config.toml
norm_place = "pre"
norm_eps = 1e-06
positions = "rope"
rope_base = 3000.0
rope_fraction = 0.25
bias = "none"
init_std_qkv = 0.0251
optimizer = "muon_variant"
lr = 0.0128
lr_head = 0.00451
schedule = "wsd"
batch_tokens = [65536, 131072]
seq_len = 512
doc_mask = false
steps = 9388
Each number is 128 + 24 x the weight over its row's rms, rounded and kept within 0 to 255. Layers, rows and columns count from 0. Numbers have three digits each. The size before them is the row's rms in percent of the matrix's.

# up: layer 10 MLP up, 1344x512, rms 0.221, rows 479-545, columns 128-191
# down: layer 10 MLP down (transposed), 1344x512, rms 0.267, rows 479-545, columns 128-191
# gate: layer 10 MLP gate, 1344x512, rms 0.215, rows 480-545, columns 128-191
up479 098:113164099089153125123134106119106095126122132132136074117111150146118162128111136148146122126166134121140121152182149141116165148096143099114147134134088092127092138132140136133147118103172143
down479 100:122160146111143112101120138128116114079161109083172143140154145158143147158147111122163146128134119178158159162088100158118158126136114078097145140136082127126118136154131119128125134136122149
gate480 094:114130143162160103111138176147127170176150080126115092133133134140145117101105138108116150115082110110115109098140091175162134151098138140120107098120118160071096121118175093140103111131090094
up480 091:163142130124172147133116166111117128135129112116107108155127108130128125061127179114149156108119145119146137142133108171131115127101101119155172086097179108110145120127155110165106129123092113
down480 085:099111080132127120120148204094113106140086122121105146116108176114118182125130142131108135114087148153140128150128135074096075170149151134129087116129145114175170146093117112113159134083121138
gate481 102:114102108158125152129093105157129136130108144118130153093118173077116153133122158110141125143132112097129111118128102130174113127159169175107140121131087161115143161114120115127119125114156125
up481 099:104149149145121129123144111167156116137129105126130135145122123124114123070140083168118070136140107111098158151073130070093156117113111169109111109104110143155093128139170115119127162136147105
down481 105:119108125130115115125174113121131120108147136124126109108133120124157141087114149150133099121137130092098103163081120124107132108142196111166137127086092144079117152148146127126134145124103081
gate482 101:128115090131112133162140155101119139097132125117137137066112154111093163132100083137118135122084175142155150106114117131145129151185113152112161122160138091078121105137172114126115103106114125
up482 100:142125162137096144107131093136152107145124123134118126158156179139171105183118141137112103117118099133146128075087115104111141125146156120122110102088121087155138148105127157149097145125107068
down482 103:115050107105112137091115109116152131073089105094141143131129151140127111161137181156162105141164114096139139090119143125143109120190149145141096120034166123175121120131102177148108105128092111
gate483 108:156109113132127139138104118119163140098138091145107139126126102107107129157168144165126125138069091162147072121130085119141156139134134144090109108163119123152136153145147142145116161138120182
up483 107:141100150086115155146139137056066111109120103129167170129162092106161134147101076112144158111133116113130109142135148137142149139120150143127131114136140147138124161150138185113118149156121135
down483 102:145108173123130130143153101112092122144141112149103148142135098133153127145115103116179141135115183099141141121150118133124148127173129152167136173123182129108145086147139182100119169157075112
gate484 097:140116081115103141159121124140115154146151144159137142120180145143078080125132119156176124096116098082143103104157094163112084066150134118140099095125171116119167130123125107114171088142152178
up484 095:137133163114145133150128087125144173125115133120120101139125119139094136107118150115145154159136163165149153113103147143147145093137115113128139136103107117125143141188108157155103153107158144
down484 094:126145162139142097130089118118117128182124095143132130149127170098129116128133152142115122113168092173094120144103149145148108134147107125115164133113099094163124149161124111133132114106129129
gate485 095:105155127181121108139127125128127075202128082164146128132139129151113112067139168142126116123132131108093100109129141130136144133115112115109083129147113125109142087116185136143157110160109154
up485 093:155102162143093181124105128132100145110093131179113108139106110151129129161136095173129046115140084136150170097112128109112107096112141109112095147129149153159140108089147091126117086122142106
down485 092:115081129134105135136143136141106147144133160139126136108147132112138118127091151134192119117101139136095084101160155142135125140148139145144131105138147144137135131156137139144149145123138080
gate486 098:103153093098147150083093136117129129136129116160167133129116099127160164130091106127138130084121146152064130123141115069154120140171136126137129137117116117142137125097153158086123158157139102
up486 099:139112126136077195140168140155113146147120132134098132162149100100125147141136145141123140162110125131101138160117137143128114127141090149103113138124127069124162095157101173164130077197091104
down486 099:169133148118159148115094130164087134126128095095141120096135093115138134149145161117164137106140136104136125109117137154137125115110123106132151107128115129104124103127128119116127136119086122
gate487 100:135159123110114154126138109159112138151127133153112100114125118131163093146128102109127140155153145135131156122139130132132083117110107156110147099127175169084128080123138152148110121122138118
up487 102:139124126186161138127106129118108158169179110126154084167146083114116131156118132144134147135117161105127105176099146166153102117112130096119137118116141148148120153136109128128087105161101126
down487 099:147093163114158139107121173126164136137131158147154103167133146129098132114141126152150077152125103107107154124130101150116158153125137141119130139140132139105127103117131139108112080155149104
gate488 097:133134141109142123093167125130136111140173162127171121128167150152158197111109082172139134140151098113141090118118158146140172128135137120133134123127102159135151112136107167081156105111117123
up488 101:135132070114163112134096135094182153151128123125140084181123156139150124165154168144153154160150102131177126100127126103139137103149104157146146140148129123119148106146086162107169128115148142
down488 094:095148136132094114123157108143115125097058141117095117075113104104092098131108124137138128102129147177115085148094147117126122110137130125116100126093162149189127175113140108152100123118089154
gate489 106:077134165138117174155180127103123089109101135103138127113097155123141123095106152151161071126167108171156122106121108162127121118141114097109100110089122150115174092128149087138110160158126140
up489 103:146111169133176124108111081148142114122132086142148151099168131117129180121140124130100107157126141084163106105141134113115123119153166178139135151106126153127138102119166122155154125147092146
down489 108:161126127117184131139087132104110119130153141107171148191133131141139117115141118120124124160139092088139147121103110133136138098107194165102116110133128180155122055168155161136103102111128156
gate490 096:137157126116137149163122132106109152142132133115150144145137140097134115128169140162161113168119095102099112117166109114138136119162097150098137150076152106090116110120118165141102114112145118
up490 098:110128154164091198150114123077132117140138113141110096125076108118130133132128153121106149138113100169114101143158104126135115132114113123119108157086168082132166132140129124133116100157140124
down490 100:146129141114099176100152123120144136126119075139091063150111145162141143163108140154132120143141101079164136124136147133119159101116130117107137181126083063114130115143122164118141097148128143
gate491 097:155147133128080109104145123122133131117157134109132116125143122113143106150101187147105148113155096173145159138104107119077107107157117133143121134123102134132141132125106153111128128106138130
up491 096:136123153160123155156127142120150161173173093184069123134095114122128117130135094106143129111125082173142146183141114128143130164135114138115141129137104123198102126079138173129144110143161125
down491 102:157151126155146122122121104141160141133148081147146168134122110169120109134113120101118117147135150130110109121131082120105126140126104189097163077144118102125099151104093103132121175173090126
gate492 097:147108157128164123051122102131096141143119161148137101152140120112129173112122122172109134144108129112146119144139134124169145158144124180152163154137104112104144081072094115122124119127131150
up492 102:095155098136134144130130102103090100139140067144140123116135134084122104120127143110146066112138125103124117167129112130112139170116137153118095125126181122149143114107133131115103120145153090
down492 106:108120126125158158105113107133087102158130110127094109103120195152169133143166148164159188138134116109135121132091183148093121125112157140118144121113115094144146136167132102101153141095146090
gate493 103:105110132138120142135106139079179128108159099160108105165160119117090116130137151127097107092099150153139126143106129065128117165110140100117131181106113129124171162092100136113156152144155154
up493 101:121104171152147119149119119103103115072145095102135126186124105133155171088114126164113148084091170178112132123111130105130086126117134152155139090114124088097161148151147153098129118097152121
down493 097:115131158156112160121139123097183088087116116113096149139137144130131105177127114110144126126088126131102119133155158090092066156149151154143114161077101143144124111175177143122138135132125167
gate494 105:180080119119110125145129168099088125171148090117113137128109119105081157133123125168122118133118160149133140114140133105140142136123136150166117137137184125165101110128102168119078098116151125
up494 105:124106172141093095117140137135144137136132144129119143110111155104122107116126113105157132124177133153155123102145120137110122126138130129165124110126170179107065132101127134159126088122108124
down494 102:098130160121117077125138130099132130153119166161137107124117150129121097104150137164151153104132128144184156071119118099123158144151140091171133126150137116142073135101139085139143106120095134
gate495 099:093159168136126135167123139141122110157117140107105143148118105132153187114142154125168152148130106116136154142133118132160139165100146161155140114157105138119130128145145133147093132122052184
up495 101:125122126141151148182137139135130170106115148125145116103120117165124133137118146149111114106128102144101101167076156118156078103141120114106114120123156153129090145164111090125128146117130162
down495 095:125151138104122138125137117139123137107107152071124131144167111148114130155103122182139109086154126128118138126135137110136099091144146124101185109093122139139138134116101102121136193148143127
gate496 096:169132133177134142138124138126164130098138134183138100146128117128138078104127153083121118159108135112132092117094081108157119125128113142165144136156143133109111127127174151167117127124127092
up496 097:091143119119169135109149104142137126165115153099110141118141126081106177112120117119108088153149106092105151135108137088111134156142110107130142088115128161125126113128129118114147090119135116
down496 092:134121128103142156150128086114136113124123121069147129112092113087109136099156150113117112100143110134122158127133122135137145103126117113102144124152147137122112115124116132102174107086079144
gate497 105:170125140145146098143148146122132132146149155146145105090126134134090175159124146186116147155112122099118152144165098116140126090107122168124149120124131114172111143159157110145120115128157154
up497 102:119115107156166120156117159144145123145148179135136132137111106146087098168122180142143146140114145107161166123145076151121136089101141157093139141105109133149091104135199119127106163137129120
down497 099:088118146115129116120151128115140126095128125101088167148104109138141112103107128140163126165137106120155118114127148127118138127103140138121126129148124133161114136094123125124078122146112138
gate498 096:106140124158140167084104114166123145159137111111165159108147153142127115100146123159091123098144134129121155149074140104126144163107142123124129148132136130097129162141169113114128119131170109
up498 100:127190094142132155134073148144130128147102150114132161107113140120135145141136103146137094145147167153104149150111112159150157125143191146141110157124122109079163124112160110130143157137138156
down498 103:112148119146122106127114134158121128132157122140096162126158117136150129127100174153092118114140147159161094131139126109115156130147137118153137105119117127107182106149141139100132104107148165
gate499 100:124104098153148097121138160130141110136137097122121116160104116147126145131128150204144106132157120133125101113139129092182103125142145138128098095133145089148131089109114107085140127104145123
up499 098:125153119137150174127153117120115133140143104108130123141097119125129144116117081116096089149154131129116132136073111132131123086158135104118175115119062127140139088144106135138116133126132115
down499 106:088131140171166125108117105138132086117148132150146137140109117131172134167105103110083111109134111126148139099071134103180072155104144152076129144115142111128096126120132114083117140115124113
gate500 099:157128134167142104116102126121082122170104140129135111171156172168121154107112185098158138136131086166134145089130158128084132062185156145128149138137085121233143114077150129142137142155161129
up500 102:122181083188110160129120134111133188105167131088105117117142101092120112151131110106139182173145170134102131145111122117152126161112135153088111170134096132129156094104125120092124114169088149
down500 105:146111142144103123160135137135120123126124082161110150116127113122148142117104146112182116138097123118139161146160141111105141135151134141174125126149107149126089147156121117132137136122126126
gate501 097:113086146146120169113141144093133174113175111137108171127146108167104124135107126190139174111109163137129130118117151101086152158180124117132098148111123126140165121115122151140116120147143179
up501 099:131111105150153135127146151129154141130130173163103155134149103123150115119140144116140136140121159144130093117110144126090108114138133157074144127096110127127174094105143142139145109149080141
down501 103:100105168137107137131129175163103090082137142119097100114062159138107127174102099118155137121111142138142140138177080151114127167078112115170098176135137134133160125168119120147144129110141110
gate502 100:130120151098150080102099131102115153147149172138105100075163126095148120144125159142125143150118113154145139098138099120129124099121168097145153119132117144151107154146148127128113118086133099
up502 096:136162117110111106143106150127089110094125094108144149140159110137138163135127140136075142098103126122109100105116114149112086151119154093143130165131108099136177153140129141156150149132128098
down502 102:129086134096123134150121116049091088132135134121127107157098144131116154107111116133126130126133169159112108112119151134129129106160083146150154128102129097131175138136149117099157160127133143
gate503 106:098171116110152153127115116077138048093161117162108090129136087092124122122111097110171134107122112112141120139113117135088086144124098169112095155116117172129123138073106152122116103131157102
up503 102:159108141170082114179132121100102138116133113087137124112121164123131159132087097136117140103116170136139159096188103136142131102137138118123163142118159097124101183102133107117128147165113113
down503 098:129102140110104094143149152114121116110138145107098158152130131153109114098165129140115148101148165175125113119138107138140103118104111140153130128132096101161111143128148087144114180181151096
gate504 097:145133118051110139112143144137118114142082118133144121195112138133152109121105109127114127137125055130127110102096142091099134137090092141091113110112099137100118109140073158108101198130084174
up504 100:146109083158138110129125114172137150140137112134090146176121167079152131116129112162150151127143115119121185117169140181164078128146101108131107172143122145118102097119104098091100119141129157
down504 101:133155132114124114113132123115129149142140127130126125110110112089127125162150085134124157173146140149094156121099164122147123118105113123110152178176123126128119140148143128129101074135085110
gate505 104:127107123144159156113192116142134145132126153122130106143097128113138115160124106118126145151102118111106151152123124154149101083095116152119100132119138108119123118154155135134134136112143105
up505 101:111148134095153156136198107120147140148131141119144089134094132114107128157168105114135117113105100099112162169133106087138076117109173131127138141126132173087089139110155154097146158103122142
down505 094:117083101132130102101162104129102121144135138113155125183157116167140119120090097109195191149133134092111147130129110151087124140120096131117140140162117146099143084112103145095095131125127119
gate506 105:147163156111134168095156125156131120111126161098131166139147109106079184116123092150100111143106125140157132149149117071072115143126121141165129138115125162137150120147110133141114189114124138
up506 105:156139091161162084102151135139146133161109138103116178142176152131105104123085139110157159144107128131156162110166131090129130141125181130142068140124140133059133124138137131151110120123128138
down506 098:094110128107085137123126112124117103165086117136149113097135064138125122139146168119115116167178176124145118153118142140121142102112140084120107077116101100137112143103086113155102129107132105
gate507 097:120127127136142147128114133160120139124159074158154089067083093128126142135136153158164142122142116108194082107162118113132116099144078134100117212124114137155132122140116125121117131145120106
up507 093:129106117117096138124104136112123140140131170143103124173102091097131104145127117167151133111121117148147097075107144121088071139136154104156125148129111149132158122132115109173131122150169113
down507 099:116125147148130080154112137107130127156133143142139125159165148113067135097137114184091085118140096120118132102070129151110135133106142115128143054122119154147122115130130128121132083113088107
gate508 103:165108127138182124166141084160110131113141127146131175128124147102133143121109159145107108135107147135140077135092126147146122136135160071148124141126175163162079138128115095108139068109172100
up508 100:120100104112144138104110134161118091137131109126126101156148126115111136150133133128098137126125132155156087136121139178100137134134148142124093153135137113139124095139124175115129101149113139
down508 101:115180114137128135140116154159086113128133209166093149102103124159130139119126128141129128124078118100175135118128117112115125108067166149147101163131129144143108108120111075149109107126139120
gate509 098:179107119146125110110143111202106109136142129106119141133168132085056138124131117093142135133096110126148123107129155097101082096147094121127078127123084118115160091070094117092127163172100114
up509 100:125136117149129139153167171133138124123168142167154117114121128111110077153128157150178130134111123107082164109145140120143111111150176142119132092132171096139091107129141110156142104117127146
down509 095:118142148109124131153137121168123121101135169107105123083095101156111115151131139133123117112106115118123127090085103149108143120087118096149161114153135111135145139137134103148106115136138104
gate510 099:114099108145139146103118131131109127152121101133153106120120123131154118161106094133115126139090131114122176112122147126170101104137169140133134164132143088098160119141178070153105116096118143
up510 103:120150138116149121131110165142127195136068121098139187110127116153147113124109160134130173122108085169158103093171122128072163121089168135135093129150156129099148155130117113135145126153106129
down510 100:132148128145112144131122139132141147122072131106091134142071171127177165139113112145127131141152119089120141132132138107091141091090144091107098130127083141145186130155135128132132104145086124
gate511 103:150148156128118129113147151113123145152156154134087137111142141177172145130066074116129110118127144137122105118117119090139146098097159139134129107083154119147126128118153116140140139111125091
up511 103:130147124145111108125086145114139100151128083119135135072119149110142152091130121077146097148127113140110163159148176157154152099141132150157119099092147138180148094113128152089146104118158046
down511 096:127135113104095117120104113114155131135172178149123128152091108151135136128096115130122119109153131100167196102126131144139137146154143117144159094136128172115126163145142135140129115139158092
gate512 096:124100149146102131156082128084150118085118081152064119116125117122111098156106163141137130140130130107156098128127132063106173140133099098125163125143117148135113157157101126116130095141119155
up512 105:133135119144120111108135115162139161141117149116096144140134083132152151093139142107179129088140133109140146115127093114126095153125141147127124149144104129159102122130164128119106098126118150
down512 108:132082129127148141146129141127102110144060137135093137123116085166112164170111104086077101131136076129097124122109102123162121107119140141111113182190128111143127147071112100141117162103103107
gate513 107:114164136143095134123144106141123138129107135110131144095132152146145134166121140112164164124105174123171116122093143103112089134141168157105114094103101116112151115117143136111145104139173142
up513 108:155131097128109118129152147127147113144120096157107152113121147174115124158132142121143123153125114113125098115152118149126083127124097127118115122136133136070126136164116158109148124120131128
down513 106:177146119143120090150103163116170097144160085143109103119116126155138154144139143097143127114104110074135091160143176136148087163092092080125090115123082125090138124156102150141145113089198128
gate514 097:096104115128084095137151102114114113147206102171131126130105114119162149150066136102143111139132116101111146162140114110122140118119136136126125122104123104128171123108144130158103168134081105
up514 096:141119154124062113147093104164122127150060146103108122129196173120124119133132126121130132048120131157162077137191112137099108120143152136147100139105102144122082144121071141131121142135132139
down514 098:129123124148138113161158141148094099123111110122145118139156142078118107128141115154140127161104155135137133155162162165128109148180146093112127120116139162157122120183130123094125090126126130
gate515 100:101113106103121178137141108140141116127128197084113115146107044164114110091134121173129117139142134118094120108099122168159148120131130165124136135149095104101189178067144128079108127111136157
up515 106:124108117119132082117185131119114153113120136114125125140122139098078143162115146081116150093122088128159105105146122141114134131103118119108056117113142146143128138189159111146183147097123123
down515 102:128091150091169113129129118116118135100114152104112163146155139092145129145149108077102169126131089102139131112109133136072111120133107139122147131100161130145095109105195168141176149160095130
gate516 105:158144179144096121081130111131151094125075112141112128152119109160143181165130136129150133125164114112158154098133155125120119157087101088120109162140140124163106146105132113095075143142110137
up516 100:137135164145126078128153106107138113147152088105162115145093091110132133133120088169125080156083086116106128137088140134117103124152159152123143140097160132157175103112123119130156167110129128
down516 096:098129185140090136151140145175104119119136134135136099142103121096144105097107140114154152141098140122105148113142107123137111064143067098096114135078127170114132121100085105124134096111113115
gate517 102:139140139114148083087139099106106128139170151106137155127094124146094078136072135109153119122097121141141113165119128143119151119140117127109143138097057101115119107106113223085115153125078134
up517 101:127151099135160165129100147112141090128129120156141149082162173164150111101133094107174138122122135141143136165132106119159174094118137148165132085115136163119148115127112092176120093118097095
down517 104:103128086100150126142095112102122069140160102097115112103157102119101106114153108062116150089112081134155131175162123135139182122172100124161120123094109117099129136118115133142152123141090128
gate518 103:160122118160101124117137140152158108131157130123082109130094136108134159118104111137116119146112092108127142104140154085105162162162136127115105144121137114159122119128153127093146160128114111
up518 103:130133104148150102129112138120139123135172107098130153097102147097147134145139132105110133195107129171127105114117103118107134124180119140077161071109117137141121142140102076094136179119103129
down518 099:127125134170141097107148147130085124092136123095096178166081106127141104128130163155123118115080116100118146099137111144095133149158127135103167117143093126126135087081118097121080153125118106
gate519 099:132124100128107070161084099132137092089076139137145102133080145122157096141127099138156136185115142132112152159130089113123130136141113119143125118095115154150127118107177101118140151088104134
up519 100:142116100153163147169156092162155158127142080164123155117199121185102096154124112146129107134124100112108078133133162160147137139140137105144134121164098138089124120149097122112117136132110107
down519 104:110152114096141145127149128114155161145158121114094105101113096179157119105144135118126159149103136114136137136101091102100150109131103120157118153161127109139113156128141139143112109097080097
gate520 101:169123153141121170094099156081121120134110159126097114146156121116130107082151150149157144150123152084114143076129166099136133127139153092131126168153136142173081132144123131115164142119168131
up520 098:145130138130099131100129129146103095101120106107142121142116154101104113098125134109145114154117149108100131146142108075188133161107123095141157118107086096101152180151103117106165152152161151
down520 101:112109119136096137117121064119102109061098143097154127118116143162088085116114110132098118145157154138106109080140136102161142123121143100128098102171113089099130150121171139113111076116133122
gate521 105:130145101129113126073127139151153126130121092117114145104128123124122125102099128151130121171116116120143107110120125117161114095154119175147121132095111099130153114157158140149132090091089168
up521 103:140149116088101096140093126124148114148132134153110121129093155103124116147135122139118097177117140139136118135130108148102106130124131168151142131091150150094093112121165120143119139100131145
down521 099:114105122112189162114123126113158077158133107170108122130103103147128155148091179158147128131163118112152153098134096161136153144144110139117138092174099112121139169150129149095151102096124143
gate522 104:138182138101120131127150113163103086117103161166156092105080128114145147129131104139067142161124155161147155160122144109125120138134120086146122119093111154122096118139125130124128130116140120
up522 103:163123097139098127139159107122145095102107121115148139089106145137127096137127109104135132154135117147122084146170120082133150124174136153098162156134095080164134149177100146169160126093141168
down522 105:106110093127142111143152152122126137154157135145155133099093103117140115107104143132161129097127137170093139138127121098104094123137128162103144093114138139108148133131152144131153155127121141
gate523 105:109123114123098190135116120115097108095140159092166118120144143128110114144092193132108129108134121137086143105160122106163105166105105145099157110091105109131125116137117102133153143169168085
up523 102:076164149103098071117154135125135134131062103139082150129113107129155154138125125098132143169114163128127114144131104091135122115206125097142126130118133106155156138113094144144138158122138150
down523 102:123117123124118112150126102128143145166123144145160149087150122167134124092160101143113131145091115094148143090135104113152116136174104139117107138182141123158122105130136129082097126095136163
gate524 099:121142128136113111165154139129109149149151126089124111128140183089115173102111135167155172117130107130085066073140109082135165162142116120136075123155150126147160151126131136180135129131139127
up524 103:081111143108132094145173093125101113149148113162165150151131126120178124136121119148095124077160134145111116108142118137105136133146111155126161097101133123124140126109109144136135116136110078
down524 099:116131146152106151115142138116134135133151113137133114125114095132131121162070128111140112104153135112133137186090085132129101157136125101094131145170122160128135115100110150124108117139122084
gate525 098:122129150148102123138172124175166101102151149099086123156169127093117082133115109150127093134107130142128118110096074099072147145124184123080170104131140128135190097082106145139147170130081139
up525 099:118111152126159110135125095088163125134180137138179162148117142096150119167140156100105171120153128122098161169101132116142146104146102165151110081087089141151132150115100107152142160107165068
down525 102:136173113161150047141142155127123095142129151147115167064127148155108116116104059116092115142113085116121152117087113122133131135143092127140093126157121128133115113118107155111121146101120125
gate526 102:163128128158136133144168053117113144114147101157083139112097123094132146139114131082111122135065133131151129128134084142133119083104096175100139154125074122093146129095137167113188138141123120
up526 102:108142164136137120121117126135100139094128156113136120130123123174157151184133131149107154129112116108125148108105174114124093115162162138103147118125136110097135122103113141101125167124133137
down526 103:119147113087139118142096153137140115100125155098123118122094127130140144150162135089111110129093146104118129156133150143105117151124142125128110151123130169158164135081150183132179132164101135
gate527 101:154107121105143127151137114103125125099110138117135119130108132123097093114144134136121101118151164163125094142147136111161101149174096168131147117154109103128126073123116126133181144086149109
up527 100:087160161119141130118145122199126141106126135121120101165100149104170103101157131140133117135126167071160093125138111148138105108136101092089151136063166114100084099146159127143095130123149127
down527 105:111161110155142119092125125121133145150167103082146130134115154150127104112147087139143086139139125123123135119134144116130082085110102121092144130105110153134122117103146123100066107113118174
gate528 106:163150142149155122109154133113124130132130138110111079120134134113099135142110127121125092116133130106156131126114122109097136154141181131120118144139157142157118086103149121086143119126127158
up528 101:145111132113145132142146152093163121086144135095108159127107129120089147140081127141107118133174184085129153119112132134171140154110124099150136152148130141156087134112161132088126106161132153
down528 092:094103130155139108101117148128111107170112098169131135115151107125116099113166117115127132137130120156109117162122066132144132121135134121101115101143120129081078179089110137133129113083091118
gate529 096:117077130146087173151135087143146140066125109057142120132118082094126169117157133147094120143098130171086140080095154142113070114160128137138129125119096125112162155110110150132180156141110133
up529 099:136098105091148089121139127122093192120114120103152168132171082112138116149141126119128146114120111173125158135118084137097146090082157145175095150156128111125090111116100147121129137138151112
down529 099:116121156128140118145132099097114122135090131127088118100103162145141103170104131085110124111102150135149123077097161130111108133142088114123156123105089108131126145134126126128142128060144115
gate530 089:100132142121137107151150090143099125129134114101098135182134087116139134131115122108098116150087180131151112085157147096131132166127185151125125113140127114132125114149161148109124127132079166
up530 092:102142161116121125141127146104133108128134139128149144154169154115135112097134090109152143127141135138135150135084153171080160067136108148130172106135145071138127108125151137157160113179130153
down530 088:118130135145133116146132136134135118102132129131101127178130118129122140156090138137103097129117149124142112124163126140105136147140120146145105141140133151132139110141119146122127133145103147
gate531 101:129097131143138121109162135146083125105148136106144137089156126193113134094113147112131126133134104112104139134140136125111122166160119133141081163132124155175139164088101159154140143153167138
up531 100:123128145140148109098136101124151117161131105088149143118144106132138106118163138139129083086129104159170125104137112132126129110144122142102142118165074116100136111170102121088107075163114122
down531 101:170125107115119132158108116110139136129115143108065106161108141108145123156143096109106115147100118122155166119118102085124137157140144181127112069107126133118118114118133123115117092145131109
gate532 098:118165140140125114153116107195106109131135105134127130143144127107114119132144103131126126100174130145145114096164111100133130083150141144168132100127080171098193149123141140130129115165121131
up532 098:160113163115111129154114148122126120120112132114108153071115097117122113103117127135127137174144151140147118088137127121116106138087118079138136098102122147134145109160118106125155127117163126
down532 097:140106130116143126151112115090129092106111095121114098153139142115122137100104180114102119102129176169162141100118150134115071119140124151170077139122116151123179174116182121129147145143116119
gate533 101:128102133150157135113156129108121126131169119103128132110147095108144141154126125151093116096115154143125120116113135133124119115101160113095126129101130113140114122131153131113110174122150157
up533 101:172132136156186157089141128106116139134179124099175124131138081137124096130103095106099144121147140128160137123146116101179127088068143146132121130146123148137111095135115187122141157121119095
down533 102:142164106132098128115133143154129112101090161092132160104099103111180116149121083145155129113105108092138144135139135109148149119137088117160158134146151130111154135135149159133125169121104077
gate534 101:117108112135131129130112104171089114036146114105087084130143117112125154145128132131103122140144109117116116068150140138132117096148083096136157179148113165127146135136146136092168111128082108
up534 102:163127159163173085129104122095112123146153141144134168092164154101108131106129130112065148102140137116138114126105095095156114160130176162119137099120117107134155116173125137133117102118148124
down534 105:163121149124132153136118104084128108143112139106152153099154167132096131110116098127117120115122138159153111116159148086106119147142095125091115096121097117116161090128098160197101123124138150
gate535 094:108121153108060099127119112122147078100148134161141132116142061129145106127092153161107110117161130158145149074142099130131143139111125137130121110110151103124138170106175101168165117129133113
up535 094:117122094108140181144157120124106145132141159105112145152114191139113141116115099128107138135139136107117150133123137128129155142158068141104125182086094114136115113171106183103109119137083095
down535 099:142129154128099108142152132113132126139086165120109100119154154136144136096112161127119157116090142155143133108134120137166189115113143119156122124170150139111116150098110131175119119101113136
gate536 103:155093127162150144159091133095156153159128127128110138100120142141112097115099106145173094114128150117129153158115079142105103156103123140104118101114127158146088123084146105131139180108156163
up536 102:156128095141143134143151109087129108123122147165178111151095157168094091121094153114148100160113095097092139105143114144147132145135139139131175093100163132126084095116136135066132137170158134
down536 106:121132096110158087085165165109154126119146158123132139148102111165119058091097152121140105144104157125173113084123126098148111134101123089090159117075130159127115135133147118130133127141182160
gate537 104:130081192158113134113099104137133122125153135122115117119116154168143117132105134121151089079141155072110127159154155111127115111113147104158114174166153139151113145126101120120118143128075151
up537 099:119091146137164106173177168150111146152132150108127131142135133149164131109126134129182133119121135089112124108134125144166123109150136124159154142097144169140093133120202139094119161163128115
down537 099:120100143097117119124164074120149109173117203155142098136074162178156085148118102086122122081111163117147135110117140141159137167110125133154131137135133149130138156115122122167128159125116162
gate538 102:166124070144145133170126085137098123102081138119183091120163086128095106116169091139115135095139116119152165131162151113115116097169118112147086134127102147111108125156150110144129133127133110
up538 097:142110151128099128151123123153142144144157127149119153111113136128123118134150124100157118176141132151140152163098144146118058152129206162146167128140106093116155126160112123139111120118107106
down538 098:125109157144093122103163118168151124147159141155104117113114130151127176136168131110155116100144122100182162170111129118153115109180113183128137140157136118093103150102210130102118145144132113
gate539 097:154143073153142102142122142085112143118156104147098134147157128140131129132128111138117129130120152116140100110091168095107153097153141143100152098161130078106115138117113095127118183134112149
up539 097:123103105114152125085151131120103169111100146094105114136145131137147112076142129151134179139126123100096109137178098150129132129140114153162120183088126158152094157136128139102136123155165110
down539 102:114103109122139139142165135148107140081114163146125094127094139116123143144190072148146125144144102143113115148138099129126122151133152154131136115130109107124110144158123150118118067155089102
gate540 088:122148105178125101120106122157149099092140125143133151110127126147114136142092095066130159119171160123127132173170124151132136136145097192128120129097155103159155144150138093104133118138104121
up540 096:104102097138097166169131109140138138161100126064133113105147154168118141129115136151094108113135109137084172104110107122139110122124152077120146108106133127076119122114124166137137113118121142
down540 095:153095158153135125131134141186163138095144117123085125157118116144141095111147139126126128122125132140128113149116163113110083117127130117127155128091165124100125116097144156147099147155150111
gate541 094:128139090112153129124149109161109106130114170164139130113129150157145172144125102100130144100137140107113103115152118133089091118136136143113114144131145115103117132160138105093136149131120141
up541 096:112165168097084114112057133110120211093114092142131146112118118105136131142145147154131157161108103114149083118112120180154119131136128119142107111144140142123136133184158149154092119162108141
down541 098:166100168168130148126132113124116164129132126129101121111125105159156086140088138145161117121110138130115143117101110079124094115136114134145122134148170151146124130144140158145110090113147141
gate542 098:127131145186154098111110178092108136120172116142115159113154118154144096135122084154166108149117090108094128128121135168122122125074148117136142135112168140091119110128117101124141152137145111
up542 107:114097106156142105105101137140159181157160141112147131093120125143158106134128139134185186140179123083122106148123154142142119120138080118114116127145122142148108102094109117124155146144141140
down542 110:097114128150076100073106105155088125193162158151158153168147133144151117137142136170134198149166110142140108052169104156094091114096115147145147140151153135117119084120148138169173169168159082
gate543 106:173075073100120142130072115115126111128103106086124142124146125122146122086148172123113117086154140120133124170141169116105191095077153104113167171139183108137103125152113102092132103110152128
up543 099:125117112132162123093091101081120158141135105118085150111107137122100151076124128118115151121123098161129107175090218148091139085147111108104121102190106178159164105145110147100101134134133121
down543 102:146145103091161163136136107101156103141105090113106160114154116136120120116106127151132094129143173154113128144138146150090140127135143142136120101144099104137111120115148146127149079195142129
gate544 102:130169145136099129149089131114164131114159139158168162118098121132120114132127097167164156137131101113145136041114123102113115134153121154107111137111151107147099134176116137118150146147165139
up544 098:140119131132134144134103117134162125132176111118141107116124108132128091135119143167153171120139140124139104122145122126122084082118125121136099152091105103106144084132117132123100139122125134
down544 100:147115129131118142142121143116154076128099130158145111137109064096123105122091119138166120123147135122121133117131109117103134149104149117130108138128131129160155104112122143120114089108117070
gate545 104:141125151149140105128128119125127151094136130096157073118164120127126091156141124095108093099137110147134119147122121178085101132168131148145099105131099145149109114073094082085153138141137119
up545 103:117115114162108117123086188138112153145106128128081146160111123149141162106076150108132105132114176134138164145147149110197115113109138103139183118120125102144129176142165117155105088143116146
down545 095:133146088149130129166125105168116138108105144129151192165163129159138131116099125146190122147128144125136165124111099102141125097100135144168109103136116133136080152121128144126087139131092152